From a checkpoint of a small transformer trained on Wikipedia: 4 heads of 64.
Each number is 128 + 24 x the weight over its row's rms, rounded and kept within 0 to 255. Layers, rows and columns count from 0. Numbers have three digits each. The size before them is the row's rms in percent of the matrix's.

# layer 9 attention value, 256x256, rms 0.0473, rows 201-255, columns 0-63
084:158138142113140107105176094131134133113133146144119139137068156123160117124154103113162123142145127137151138121117094129149098123145132114163150098155123137119144097131100143112147129189129097
093:118164119133136179106123174144158112104133106106166120130168120141119088142111109140162077121118115140119128144148139118108143118097144130160087091123142122129155129143123096125075119137135110
092:113139168126153174160083194119120133108099116119147116130103100120156148129093172077103134096122099140144108127124118104090160095122125095143103162103121166143138129121116150117136140143109129
087:130122104131094146144145154096127115121124131118096113116131158180091103133136149151122109142086186124113143144119137170168137124134126127125142131116130090111141134150134120100138103109096145
091:099118113128131152141105151114121131166136127086138147157141075148111093164137161127126126129143082125139127137107132106147143125167122112122111112128093105124139157130123145121164105133109131
080:165120153129130097166131118139128175103104076149160135097098114129122151112135119158119135114130133118137153126123151169133105129110133150123113157161107164183121165072143120155117107121124166
088:148123099130145117090149106131101158162145108135118150148181129127058107101129145176148113137141150094133126093152140153125121155138156179073171073148148095134110116142149120087122152148125124
074:156126153147094128083109167130142121081143118126144126153096133073129124120139139077154107079163124143101119112150174120133139194129157101085082099102110097166142150127105118140140153172112125
086:096145125141132115132080169129117183122108084096163114104089090114169130122138107113129166095123123117105128126088129149160123142140105088099131161165105100134099125097119132126135154118143135
093:127116105131168119101151128123106099145106144104123138151106120144121138073109126121139085175152113145139147123112122111134149139134108145149107110079152158088168172150129086164101113129132156
096:156120137135134082135154130129122128095138152149169129146104183148125152128122113126164124135123141137100138185108145178156103159130081142113104153131129111130155180162128106108142134103151126
089:130099123138102127100167112175105138125084109123144109129149121121152154130074121127124092150188164132118145129149096117118131117147109119116154155104120149141129136185138116097141178115122129
089:122137154131128065125149140140065149159137147148106136146149133172175145078087141075144114100121154146140103127134118110141090131143151110053150169128108116144106135115149105141114150096160120
082:106152087116129164146100109140139115104132124133092113108153119122164132120139130187125149144137126136142115096122114128139137118125105124142157127150141150096104099115124135138121088114103102
093:149133145140144124139140159148117119176103101125125119142083117128130138178130150073119134131126153107152109164101138108105116140108144133141097136137111132140130138130114124099153138154087134
080:159108171143106112098109141154104147118108114132178104136133102131083155163125120073179120102201138114120148133170171122133135151154103169121071118077141137114159160188130102157134129143120164
092:114144112132134108111115139119115106114152126133100137139116105146142117060092136129108141147159138155108114135092126116131144106138130115144095149087140140144111195134160145158133138112152145
093:123147140114136116104134143069140141113103154130120095127147107056135132052134156130124157129134106120168129120097090140109072100095127125103169141118096106118099089128124130101134156127114120
089:125115137133170152082120145125150155169136132140145099131100149136160151127163088175158120129142137145150156089131113144120111168131091114152152129160146102108118103142056150142141111111114133
102:123089157124133168102167107120171127086139147106122093108135117096144109117134100135119095117126131085141159112129128114123133150155102129129086134119126139126149140153132118095121187171115127
094:130122124117157064112105105148114164086159136120152096153126119147113152111097125122105139159157131111127131079115117115096161072126161137131133144147127149148134135115140135113112166169126103
090:128119152137122147110137117112129099124171149122056143121104158094089102124108106155141121118122141071072125119123151146128169098158119125116161097118141078131152114154134124083094181129161159
084:114139139129138206093128141130108171139140105178172109129166125133133148111151147109132111134101144120123091140152154118141115152130099126098117137115122130164096130120152124120128138167125131
090:121147093139161112127131170152119101122108130126116102143102120123172138125116131133160105159203150180103102131098112097126130153113126098147154067137121152176155160138110112142114152120171144
091:091132155130078147142133122110148128126160116106103122146135112144076132123112142140113112199114131108119144094150122131083104119097120100126129113114120119117124117114111142133162154127143102
081:128133130119179112167147132103144103128156111117101141138126156119135117156131118190102124133095105130173102123084097127120119130141112111130191148176105131144118138109087143110136072139166092
098:129103154126122097138119130113098140123092102118114121106094113125124154157137161096115164108087120121178128119103102123095164100125127120160123150108129127136079136069145161084153167128090130
087:127153151124137127141139099133159110128098117096108127117136102085109124119116179142099187081147169100121123152094116111107120118100144100149128149157130178146085148152125153113103144160110177
096:105102135130127109129122118092155181134159136123118127120167151132146138153118101077117161107123110129145120138120130148131140159119110086121110133146116071106085116139133144086180152093171083
092:147119176143104086126105140161117127109122161117133135119097126108179120134068100077126142093106120123123123139118133108164159128190133083086156123182146124135111168150152124103113133119113128
092:144064154130134105083109105145175137142123112126112082123168127099113141111116102148140151115125118114131114127115130123156113123138140112152138122086138160172070120095129095088151128141168123
086:133154128128164168155116149133124143150133096126108118107122148150148111112109099159126120122083122128108117085142094086153147131148110121110139172165147166134140124145130137191106065134111146
077:189130125143114101125135149169058117092130145150168132127112095134117161180103102083175080124174130148115158110149131138129143087121141196093119127114113113127151126192099105142119142147127114
099:146098101118102096120112128145138076098146130146157151118090105124155094137105098164106074138077133135105117106149108112132133084115143142135109174136090147097095131135129144132123127109158093
092:116126141128102102116148114139097128169132091128145140116170087135093139150086142126094123151096159080129124114122140129139117108135136149143128126166128094120111151144130150129130128117119072
091:131130150132120099155149141106120138098103105119155089097135133132134122105145116105136145121126137147130101161088118165143075122081136110134144132149102110154179168151162119147125098119109090
093:115104171129100171124163126134153125063115161114136097131117127096148169124111121091129093153108148127108145141121140107136157113127122102135112130136141144096118114184108120108118184156138099
093:110166111118114117159132144110157087120116105163145116090133131110142088135126154138171113075108147155115134169176116126124118131137109121090118135108151154151149092122150124176132143108124163
092:101078138125102122102126116117108144110132166133127170128108118136129150107126130099102110157129131144126159180120125109093172128141087078132143119123130132120117180157129093104129135099137125
090:108126101130072140089141104140145115098180146112131099129138086131100138130112099149152124143095119115117146035120130181116115118123113127148162113097130101150167117102153139088133178118158094
100:105111160126116135132107136119130106117101145140148133126118118113165137112121095135133174155115123135122104143116120158170114126130138110160130127141121157104134125110115115116076132123163082
102:105140170126130139126100150124130166112110126095163118082100107117128142118129122089119178160091119117176122130099120090127124106152129102107143129163112119134135180119174152117163138118096062
090:103103109119151157155127107107175132125148147106155127109148145113091113161165104156096157140106099117123128161081141120114148100139125140168089154123110167121161138140083119114137125108165124
088:135152097116127139134107162145103108177142132156178096122149041153116124105092139166110122133102056121164133104088120123117042105130122115157131159156131110143139144134118127154093091124137127
092:131147129124122111126146110129177140156123152126119127112141163132100102161163138129153156120133161144163148139181106113107131144116124118142130124158124139142130055130079143117157070130092156
097:115140125127104123145111111124078168155119134153113105134112127142111155094101164078107163150129109077128138102097130141146126111123154138140110138142148162097124136133148107128098175154142135
087:140117156129099136137128124148108177141110114109196130101114058105114181133154152138089148111139140112152159117107149165125122121102120151151102162099122104120121092072121139129156187098100146
078:139127107141129124163122173154090160122110104112122140147181044189129125127113125128123092180142146087163141132119111106119124109108127203107105129096105122093136136143156135102100133125099127
092:130147090123154166150151176115154101118098106122093135116143126099131085099152137162135128119082174146112109147144160128131160123097136169157079081148143145141169111092135125164092088111130143
080:129132172125140162110089132117151085144134151126101119121125180131128129101109095107124173089148122100152112159158112091131113119163140070100179100130150155150127085107134116118139080163158131
084:095117141134104126126122131122108158115104131126113120130104147103110141127132134082106123167106134155125127119115118099145176162118135135137156155127129144138158155121125126140137150094094137
095:127163128130118135162141184103069131132138126144134147147171100132122138148091140107110121123143136090103131162130133133174101147133087120115122117162133101125095108147132130182111079170148155
089:137112120123159136101155147153150119120131098153138140128188097134143066131142087165134076146136139141145122148180151139182093121136129176128084143113115113127101123124088122129152074135158105
090:133134114136152176142108160170121134131116121093118118121168119130108134163156116154138106113201169149107131101107138104106157149138098201080151141100114142128186143142175136200056104128116166
086:093127132134111171128095122146192116169089110131133137133093121103051132125128108114144125096116130098184144146171148110088156127143119098160134106112138172124143164127087120112109106103113144
# layer 9 attention output (transposed), 256x256, rms 0.0502, rows 201-255, columns 0-63
084:119132147104138083088105121116122130135131105189161085120115160103143120137134128147123139142167099113137117108125077108102139143158139148112126135178136113138117122145144130115138130127108135
095:119176103147138169153102171123139129119120132116150157138166128174150087149115147170122110100105140139149103127122127085134104091132141152128113090144070144091144108150137110187095090137134142
092:150103128017146126146102126125133121110116106116139195130118106153113151143095139134118120137097143153129146132112115104096104100158124131120163165100096115132136125135105113117084128136134114
085:109149106254101147079164155112134118105129115111111136124114156133125136110124185147142101133129110127133110100153149119130108152084079109122117121109081166089149093106117131149137151107149081
090:102116127071143129147124126094127118138161138069119154121126168150130152106126136158094128176125167155150137160091134091125127121172157115122141119084116119130128135109093142110136135137124106
079:136145123117110102159110118111140148124128112143126164110114142102134146122100159127160137093123132117081132110121098153113164115079149100137099124181128157138155134142176158162090110156164158
090:130155128246115123110149134117112106145161155109165086135172126118131090135129145131145134127126137100144153125168144108144150120068140141124128097143173139126122109114134159154147133111143165
076:161139108205114122163092105120105109112159154104149148141137108148102148160143174118136125122130112145150101108181105127111105113093109106123131133159117151118143132128089098170137087149147145
086:138123149000153151123078102136160103110153150163133095091115123110155141140095108119143144123115110115133132124132136089087129150114147128131113135098129121139135121126124134146123114155142121
092:132122143149149147110163150102131092130110136143135129132115117143096131069122160136107138133111099136163125110172092117136146161202129156155165103178112139069119123159139162074136137101122108
095:138144094178128126096143161148117131107118120161153122116098129113140135118138131104118080127152078122136123141126157162148151114131115141108141131123074111119148148173127101118137113105147155
086:128126129106120130096125143123171121125137101145128127113145105172128101144147120124110114111122086156132189151113137144138090124106139148126140178141071123126126122137122094095154118152140107
090:137139140105123116152132112125105071122117176152108090136104103150130113116132120046115101191144085152130119129163101149164127161087139154098139139090169093140146116177106138085131128126115120
082:099178164059165163140105134138152143141123138172092142096145115107143099103127069128098103131124153122114112180088100076113130147152139123121125133073154130164093118105158125115126152126124086
094:121162114069161126154144145083110091137097094133110141124125170141125139118122154105142094115157128161120130128127127142120136144147141114152131147118123125123165109160132111121150106117112135
085:130099127220123105138129127131111108108116147146146153142131079161087121124181152124131142113124132128154136113144122172125115096157121157144163146149127156081135112154102131132156144146139179
088:131111135138115140134119114143117101134161137081130157145105106160098144130147150129123151172107126132164137160091114182133158096142142118137102165131122124146127142093114082134156123122138088
090:166139127000122116109118097124085120169141115105140093092149103133131127087135116118148172141131103129129137139135105122093158162143126097126127116109109114149110128135100091120123130085078102
087:160090133100147136109116131129096151142150094114114057166099124140148136121179111128116129142131146091123140161126128126090137170181144112090140128147114113122126137146116146153166121126146124
100:148129101029157156100126127117132128155121118136106120091148100159176138135164089172155135127149127116101155125104112104114090141158157122118125116111119170148071121126119113115128144144142134
090:174072160032152103127103097100111085138134120126111114129105088129138095102101134168174143122113135121125152105131122165121119097119160138134120127159195143116145115118093138127111143119110139
087:134120110255098159071120111147133139126143154143132140143136101136115130156147101132142128113128131098105160104109157171129120138114088112123090121163133172122097113154091135133130155156147137
087:152118114110147155142124132093150124129136142135172108131159113150080097121117114140127126130113118134079139102146151153139083136113097134135127107106151118115133118118140106138191085150156129
091:105178105123139147124150119058138134092118134106099144105096149171120104117165116127086088150133109158166113197155125132130151162128160115158161123118090134117206138152145096098113129114116142
090:107124096215116148121146139123136150156164122100114113162150120134109108156110111134108120110134115129092153098124110123101110088154133126072100125104137148128129103135128159124171163133162157
081:141101147073141087120120107135150147122128130146124095123124146102166147110113123141116096157126142130154150158143150071121180165132174115098148141140104116147119179108134144110131088166114083
097:150113164031133132131120100106128112132138102120118133110148106119124166131094137116136132169124123142124139140097136113104118131105140146129129165071127112134133151107128122127086160130109117
085:130150107080151150092125122129149056176135078098070114089163151086122140113113109145137148129142132119128104178124160147127133103112123094145117115126112158182087083145116066086100159118110148
094:112079128042117105132112098116120120141167135131145071194116144163125146156141168121154116115155137111088125128168116126114116169119127112110103120095171101140141121150095125156153087153161174
094:148087164051136120114085093170146103124135131146111148127125155136161177136127114096120118127119101110085124162110123120137153124146102100145194134109127125151113145143119115140084108157117134
093:137143123140129113137127087090149128155133161129128127117194113132139087128130132087141150132122126124144109157125195123144113115108135127149111125059160100148140137137118102135125142098121127
085:148115167132160119130111163157138116118123124150137135146117119138154121124141103120150117108122118096101099123087096087131141135175146144085129110132129130134126136142153149142104104142114103
080:124166155186093104160110123132110122093118128145157146127123107132103140122125119099127121097141092155155101082162083136113121108107148164138161128161090123121142123184119094105130123152121133
096:097108141078105121142082150148174090150129140155101162090118136129140130103119143160136095122120090118126091122162062137148101110143160082139172113100126161143169151133101138119128135153138102
092:115142124215115139111129176124110090149120116134135124099139122130134143137105160182142125116121139130123139124118133134147134107099110148122129104077128146131165116091154155097153130115095169
089:136144113112080113147116114115099140073114073131137113121086151131145139133085169123138126114144110161129110112107117107120127120084121123140090134179105127097125140123173119144129072085094133
091:149135143088136147098131098130160124112123157156089147120128123147123117146141083122130100158150111148093148114133133128098108118131093143113121129101085187143102115126097116139135155180119060
090:102151115117115088130167150178092159127108114078146162076112145138130118152136147122109147111105110131091110163116084113108120113155116143121140139185077139163127146134130102114092106108129129
092:135076113028114129090094088128097114147158137101131140116089141159094146121145151123128103139121122151106143166128182155116129136123089131151172133109119120116141166137086096160145141117168086
090:088151140104121190120138142137144139127151130127110105127109082092154137137121107164148151143119133121130101065172141153114136132121138115106098165133084172144112108113126137092171143133137177
100:120136095029110159103104129140143116160095164148125153146095117144180152100145139119118112139124130142125071133147150134102146116148142111144129118084082155123156143129096106135108130112063127
102:118116159000139127138133101142089106151124084148090121087085153120146138099096152127101157135142115117091136143120086102108146127146143126124135117112135129124111144080119152142124097133113102
090:117118103047144153135139112121136159143112114157094089126118126105133130096151088159152105125130155119133135136170169115093130140146147089150111088087134125113090172108109104132125159120138095
090:126163107076137159108132131104107113140098112119156102108161100119153142088117122142163128157106140136157088148134174126134142156097134115147147131139113123156141139133116135100120115094124115
092:142156138134134084128117173138121172147124109148124136114151172124115110162138136113119167098151107112124140135143139084091130109178148137107142084178133088136100102142134102114138120130151148
093:133127119060149161117145077133126129142106154150119146166101109095099143071127127133167148107148089119135103099138101180133140114141114125146091153141102121129134141119146135130163109115105151
086:134091134056097170118144094117133126137113134132095125148102079110126157110135150134157123147122160126088143134147121171094149144109099133136117167114134135107116118115117140122157189118165129
079:104121138112145130164124151125127106143118150170142138104150129179155119135135125131136116147158141150139148115101102098130128115110107174135135117128104125109119144101127138107142135139129119
091:088150122255134167130140177097129128118081114145125123128122135101138103115115127140125138125089184117131098125121132117166148130120100150168085102135144132111131089104161122130147129100094139
080:147107150178147127100136087150106153135120127113138134160131118114142101159105106112096177125124137092108121149084196126130130137143138116123165129139129107131090139150102101151115136102101133
085:133172108067119123134113106118134111101108151130134154123158129145100151147118125097168128103130113152143167127085121095105160129121101161136118157096129145124164112126158099179106122116145124
092:131124131218111128116173153134142127129138146156163082124110140115093147137109133092150156091149125140130120108110133129162168127131109136124110121123149148128140142155141128124148101165098125
091:088110145203115119130133175119157122149129136167168085124158111177130075113121128144129166106088169138120135102136089091166113139108134131125094105102196126121122095116115169143164127155151133
085:128162122161130152161111126132137103099083134102114149091130115132152135095165123144119106109129153127148183158138122152130119115111153117120142164132104152087101103164179134148119124138123106
084:120110127168170143116119154135108149159137087173151169107129122137105137142130139174099129066090150102109164141080130098079136137165120103112126147173102149090110165138138167163110117134161159
# layer 9 MLP up, 1024x256, rms 0.056, rows 0-51, columns 0-63
100:110123134131153114178110127084134124151143165120151141118117112110143142074119152106136155131084137129108131148097125080100165076142121131119137115112140155104173159153121121120100140154107089
112:075180131140145114120116133105098146143185128150134119101132157129122136075076108088110146136128125127120130081087126133123142071147189125126136170152123114121114138095131126102100132116167102
092:102097168144138103193120099118131143148094141102118125142149123169118144149155187137115150141121091136134107147114117130147116117161136150156121141093126121088154105150100108108198105145131130
090:129104177142117134098097127139120143120153127136141094149174116159118114117130120158118127095136114134125119135127120133073118124150098149106145163110123117119165149137104154127136108133174137
100:119124143153148146171104108131113123121144089147112137121141093113143125120144077124156132151140082159096157168142131148152132110153056125166121172114144140090139113105151141142134125127146126
100:137141117150095092107156130151099101159137149155127150084125117142160121084117138122117114108175155164152142190152126130119118150107127138106161137134107171162126101152151103167105118104098132
107:111146101134147124162125106116092126177125139142151121119111136150128148108107154119096105130116119151135105109189131151093146113153112077097144107130082094134097111159076168113136087120157135
105:150084078133114167105132104103159149095108132156117096129128156083129129154136109140089138137130133123119159126116132104136142131148139142153103119128084114130138142101122131125113116111106133
104:099122115134132133111125129130164148132133135097121140063119136106113125097149123119159128169118111150085172140099143085118130102122154114157124129120154120101140118132122158102143161098164116
099:104146152151082136140176112121112109103136132141115109122128179099125153152143127140122075158124099128129118135135183055165151133135135150131161122148117089152119103144157146144140121149109194
105:131112117143161189127118111149169120114123141138108125107090133151124139126119087129107141183130138125101160101134180090090170130155150133126163131137095141139127146111134160152086145178112113
094:132114118145139116130070070102072121136097124105106131151123130124176085116106102143135138108107148129109110103071103167088165166093164147099159135153149113169163133092112136125114168110121129
098:100108156147100135106155157082109114107164129131123076099177159123080102168115153118137117146155145180130125130136146111107119134128127142115109133129121123152122140127133128131143084143131112
101:111099145149131148180110108128066139128150171106125143112139095112115168148085143147124121135136143135128132146102129141108126087148139146120151177152133154105122117137121127154119137104133142
088:142119147151109123121123158143158106122119114107107110122091138106111149131136099088141122106166131139104116144135255141140147124133159132135155111133100131150144154144143116132127137134093119
098:104125127124144157131110118082155183105145137120145120104129101126161131114140094124110151120111102091141142095151114102135125142128092156163106136127135129146164165125150151143143120124112165
100:142135125129124121178119132077135129092140135131150169141101101137176120113108122107149086096101136137151148122107102095153187127114140079130156098150116155118106165128115167130101079153120111
098:145083111168127158147167074097126167123097123131088149120115115130118143126139109100138135158152131146169097120124155111096154153127137150133097106167118092154154163149150119155108167117146167
095:130132159138172105114125108112174121127141171140110157161151105090138123146133090172123088110096173131109143141121118086107130118152127154097093128127100113148143096144129210153119144147120125
107:101123135150185156109143124096101136110107137110151142153140100164103145154055137157164151136133126145101139120134131132090135091144141064098105177181083110103116111091141131119135098113161121
101:131150111147175201095127096113063136118108115120116139106104112167120098138140157102130132137140121151123116137103122140132154127158138117117081137146142119166194107114138093097162118082152140
103:133119170146072116122155105137108097087160117138093117134133106131123138130154149116125103126143104185126136144127136155136122113119127133126133157137067136116133130145093113084184100186103129
104:131142135138139134147126120147129158151174166138130131160157102125094119119111103150091142137126125124099113136115126107116137090172124127095095110129095098163121142089123147144095157150147191
098:086142125133153137152089119128156112152139162157135121075132102100139158106091149110148124120160134173120145134090147126122140118121135106101151148104112143133147079148155087106137126121121127
092:103134101123148110080154090107150132121146113128149122103143168126129110113112146129099167144149166154130114153141165098149163083146105112129159115161110137135116107109110120111107101125112083
100:115118155143147129124150141096088108115124154143094186124103132117127114144136117112109154107189132104148106165119155052124110114193098137125157128144119096134131122150094132107107101130098105
100:115109160128111108127153138116121118124135139141127120133119175122131176139153104148119111128130146130160132156091108146105111109169171154143096078152125130067152138115131156112122124140139128
106:130103097130104097155136110115156142098167150125112162130098152112143152108158089115145152147078147161091098095149165107124126107170179161153122101148103143143136100166146121094119101134115128
093:159150206127138151126113103116082140130171149127135122154149103129172159124102091045118155117111136106152127114114116095136152117096104115141114128131115111135131151135093093085133140089104137
107:109139063153165127152110123100118162149120157130146123105156160132157160158087092137126145112145163110137098125103167096097147153116154162133120137139122129136133135125118137133131114127132112
095:042094133120145102134117119119096117116095116124094120097113096126138118106124131163114144109128117135165152116133118087142138144124096125181146120146081146109100142132108150117129121128104144
098:138081110145162084144137104124133135128128149100160120106095074116132154099144126194099115151149117136156152129106203157147147098114108122134147106132144123091088092158146112075163142154187133
096:115140180134119129136120138124087121130178128172158140127124133123136139118101145124145127124097127119149119109116113109118129137167133127152113169124118140141132139155153174127123142153089114
103:127155128131110166129133132133158126124137136165131117052122132137102104109139090096124133107126130145131135138123132130098074120146161099120122147121101114165150162180114088091089122151093125
101:090102114135108125151135130102124142114134115137131127149076106125102152135104130083102100123110117164099112143107156149141103147172144103094122151125110135134095107158127164114144137141114135
095:123136144126146085117159085150110138116111106138107093110140100137107136157098105099178099161174119119135149125181147122102113135111115158148135136176096138139124121163136137096150096104187169
102:108096067136085092183130090121127132117128144135113144134122105100103143163125123100138133137142147148104151116132132083115160101110116134087146144117145113155141136167103141123058116153136148
102:121125114128114124097137127111120093138116144141122138121136119129135117117086152103144123155151053177088113113104167065124104153106119093113179140152130100133153173140161132141146132121128149
106:131157164157125146097145159099133126109162153150111120133117153113152151130107152091116086124095108156164132130179105128121156102135093140106128143131108100119151107094134121116131138136132117
097:117122168147169101134156114115133127144128157114121126098163118165144125117108116104128131162173145129175094130117151113139104151130157128077127093098129129130144150118102163104128135123138149
099:141138111166121150144112159147158137095108178136167106130166125150086134128166136106131095141115147130118124152142167111138140115196130152140164112106124104153148136100135123149112123119140143
091:099104147130079123149144129103116133135090131129140146137127115135144111118164160109192156108157121162164175156142126132105097173106162206132096134139133091144133127168104122122146144121074171
098:119107168134162155155164086132133148145133172132103130131117096091143119164121117147146090124156122149137132122109139124108166113100161074118114112104122114128166165105094144116131128160126092
101:154149133141153134099145160114122090086103164162128129135098138089130123123144148155132176126149100134081103101082112074112146107104135125083138130097112138133161134062138166171115133102090183
102:144131150148131114102170137066095134152106116137139127155166057118170105090141130148123108187120099121115105106141154142150105140136133095094173141129140123142115134099134128149083128143158109
102:112142165137105138162123147136101179133141137128124158130158114117089113117155149134129152144166055113107119128104119119109140080148162123155081132110122118138136129133137157106113117147162156
107:125120145144149096094152138124145116117194082146118125094111102116159115104083140110082114120129108129085150120127155138102111114120127132134124124106148098104117132114101130118162165124132164
095:149081105153128109103128086144088135118111139109097095115101141115102160135132135144127120136118120098134156124138152153089138083164104109155134143145126112111110145123157153142166116113150131
102:106122135155154119115099122083117122106192133190142098122202149139123153112084113109130117149136139097118175104099115146086136101118136102140144146150112101152137177109116097122167145166126145
101:145114084132167102176131104096083156131159129138126194130130136155093129145136121114118131139105104130113153089119111142102147142123171161086102119171107123134117115156114145142067099140153142
100:163154148121119114114154120087115149108156163113130118182153139122138150133121123094102126169153123176135144162133143056145118161116089081110095152134081128170145132145142133167143111127108164
099:122137166145105128177123148071107148114122137121174104078104140125126149120172104114090093160154116152145138116150163156142131132164146145111110122136121136080133173131152152118138101086098143
# layer 9 MLP down (transposed), 1024x256, rms 0.0595, rows 0-51, columns 0-63
093:160131119116146141095125104132116097123152143111116136191161144173135105168129063156152079159156132127125145093140131122162073121113171145108119115156136096162108096128173127168114112146133155
113:108164104070128109114128124152160126139151073133114143109122166131125088136137108143106120135128177115132143145088166147121155112136122131154143140116179098134103145064133111088102137096117109
089:125166119111121128155121120133170114095166117134130105116108106101129144139061119151122149141073116142128147130127124084134130137089109086121142109162142142135146147141135101106117196143125164
085:084117128024170145143102100170152128136183124154135137127105133129110128158149116139126116131151130143092104124137036141157123138119141125124116128132101088133096157138142111149121137105088114
101:108137155129130117122116121102143105141145113097120109146147083161126132113137118132123092106132140124102122073135158125115124116103149132108142146074119123127149147140094133112111145134146160
090:135098120058179156096112138106115128096137108132131111158116149103101130130125138125127176135110070080104143076094100131140129145170132102160103109125142124106119106120094163102142134153118102
113:110187115160096177134120170117104143148186144087112113111149115097160092142150119114152108120128168137133124094136104139132137147108118183126101142127113118123105111123163153125093134103146141
105:060157139127148147111170084099118114103149094124100098191102100150127148118131136092192085099130154115131101065135144149119165100159150148145139106135132154120137115105113106117149079133156134
082:118155117000122133096130110123155145105155136134117125110136134121131115119122134095155127113141137138143130106130128149142135113129146127106086129135156139124145100131145138138120126098115140
097:149151149133177110112090126109156129105120111103140151124152123150147099129138087162095131167141135144128141123137084111135123153162155134115109132120159129120140162146092155121128115112119118
105:157140109145142123097127133101093153152129103167145115054126154074117171133140151116119078114088129085131163148156138133140080107094136112164085167108161138128130125107118120124138123113125158
087:115128169092138160118128132126151146128131132138148115092157089132080172120155139105106130160139136135154119151134144091147130072171105131159126154120105184100122137115163084157137100137152106
110:105136137160082157121110106112101093105141110139158098125127112138142114121125085200167144128117135153121123142153161115119083108172126141093145146139111148110125149106111140135120128128148152
099:142144102051105121118136151101137111115129077149173081107170101139118115129169144165133126133081101111075125137116097135176130154151125108101125121124151119144111143084159110167116150138174143
087:113165120020144163158139117113123160135166135160153126126177096125144110114128144173140108145085129145151166121123026100100128138112112143122105139158135141099121109101120129147131129120148134
089:140092120068137138126094137132086111145111102158138134129133131141108154147097191157136121135136123127112096117105104137152117136154111118085131103136123093123077101159109159111129114153142122
094:130124162084164130101144129129119141138128119178131111103148158155134201139149124134091166115105134140128102158141118131098103134168128145111121123133124135116138122138115105085129201109190158
108:124124135174086110109123172119090102119122112084162075118163153156121153145174202134175180125132152147115147120092184117114115111141125122146132112118137128110162117140111063085144151120124123
088:144124127086113130104113108124098137151144125129151084079117153153132155105154157126143141122139081125139083091123126162149115121086137101174136113116083147150127155089120091110138113086122141
117:094159083138141149114148112080156125108122086130119075141126116108122113123130080134103129089136127143117112108087138129136081150130119138144171093097156137149165110141074148151145109140130113
104:124153115132147120152129145109147120130122151138138167135130132151086132094120162132118100125159079132169091128101144181143135127109089098117149133108087129112120167138111089136098119122064109
101:146113147102160098140109131117107172139090104138148124160092111103130132123108135114116137090116136138109147119111112102139177144150119142147087085170112135140108119124119112124113140104139168
105:166123103152102148114112130123129092155127114121160112102107145117135106166165157110088129120098113120113109148130118194149091139079107123107150100171130148133143150150153091094094095101134148
095:133109149136115153135140162175090105098108140123131118155170138127155142136156128164125138120103080105115085136131150116162132101187081125165095103159132115150107125110116075119160118111125110
087:160144132136072126187131106158096109134161140092130125144095074085110138128131076158123091110092112144098170133084124131090146106124086138101098119131160119096131138126101178126124187148130137
102:180145131078094142154158111154117107172103126134108099166156121169151155149140116084098109164114121111116099099112123147092143173111093135127109166116163157135136104123109116143118140150191167
099:154138116096116070157068117143115123132100126111136152148165111147149110159156122131158105111145110106139119120146156150136129140111076116103122112120106070181108115112102135089162120121136098
108:121121156165170171087114111122122127125090144111162119113133154175108118132115092153150135148138104100132099123127100105146151124143130078158099115112155113111176091108137112111146134146124115
082:135089085135126110121147183170167110145104122154147117107122151129120087127137132187139073131144130112094130117127129141144130104144132152117085124129155148129124125123155184125138093168172109
107:138121117136101105092153144138137085113126103137138121129146122108139119105149084108114117094129131121091113170172120177163087127106166152108117131151142147157107147145169123158186129123145110
096:180182124159161171123126147127142163127094148113095144167169126135097102152200126117143101176166137130127064151136134146110140136109138113093150142107112133139149115111150142138111115104163136
094:098122105152133143173127143099134090144121144139149121119137172149099087117141129100113120097138119111148146081139083123092127165136156114163125183151094125117137125100127142194130087164110103
100:138084092116161111118126120141160086095115117123114142138132144143120129190131127150154105166143118134128143121133118107139109152151124151098127079154134138169153134137085112118122087128163148
097:117114095085118127137117130113103168124147145084151166163147121090149169117122134139125128118132113100146185125137159129131144134109176130155132116130090125097143121126108110080156123128144116
107:160139116041081108113181130112108112170139074140141154142112122111131104138115152127096116098103149139120119145084128137141119118116132114093131095123139131107080148141156084122095130092119103
091:122132083138112153118101179112120101123142158132133124118118185120155131131119144129106161097113155125153083115102125143165095114140136129113142134106131118132170124156127112162108182143111087
100:121144127122112106104114126107102116129163098144126153155132102094158117092112172099137154092108125126161101084139107115127105131145110145151133120124130141133120121144165127201132126111134125
105:117102107122175136118155117104089158129124156110154161133131127164149132135166143118131120103116143129153091128114115126157135111121148133156099134118148135127155102178131159131159149146118110
110:161150121140089128132099100138139094116127119165100149114085096095096094096108129127078138125150105140112133107108108099132119178085145109125105174122138118161168146144159125127154125103135087
097:095128168100141151135166126148114114121145134170075131151077154144144102164144171142163139147138120077100160134141134150127097102147153137130129145142106123142114092145113111148127128082120112
102:173115123222155101154105090085149138149113133127125123120160124116164112107112120180111163137111112149119148123128123145108117099120094117149123157144141127100162134108125117102138118088170129
084:152099138123160154102139149112128127123160095139107126145130093097119155140125088146103114158108113123101098061092128112128100115153135116175146135106082149120127145120122145125131087136129122
097:111155108052093105113132149098111095148150120144123112124129144151135121122157123095152128147147138146145092168132167120165176131157164139130160117103149105138119108121156117153099136115144145
101:087105112155114146124149114126150160189141121155154082131131147144108081111124126123146099172131136137136134148129173152168162112116103125160133107116182151136155129134133114124185123117124107
100:084115055138130135127111090166142134095098124086177125102115157140129150117140136106095131131100159151107135112130127126120120102131131161155101142116141137138149134104164130172120123115143131
101:144091097097123108107158118109122093131136151162079136186112134190128113146141139120147111096099103118127137109135161138145161112139157138147176094107108115154134132128108129158131125134099104
114:143143064172092089144120128139062169116086151149171141159158132155142167104157139114129110142080134124086142096132132098112108166149115124132119108163148124145132114112130141142116174123146091
099:095151127136111144127129112099106131130114153145144123139204161110119126155138144146121130115155085094133098126112144131104110143072137126154087149103122136100099078165113109109092155143139162
118:142149134096119122112142129091120060143122149151147107092142143126118120130139171103133117153118127139139123146084128126157134118127125101156135107089162101148122145123103062106115162090162143
101:124109165085120148145076146123159121135112098126132082131105106156131149114105116115142180135178107101142075110119121146146096111140076102165121119119114111136149125128130142092133113147101131
102:104109141205147124146129129081114120146094123171124130137139096125117101144145123132124081131093140155120101080135111129131149129202157125115123105138126130067137141122125120158120126121108106
108:153087109158145121144160132152137105117129120155130141196131130173166121096111149126123129119117137117136126144167131152108113119120171120106102152141127115123110125080120121083130089153125115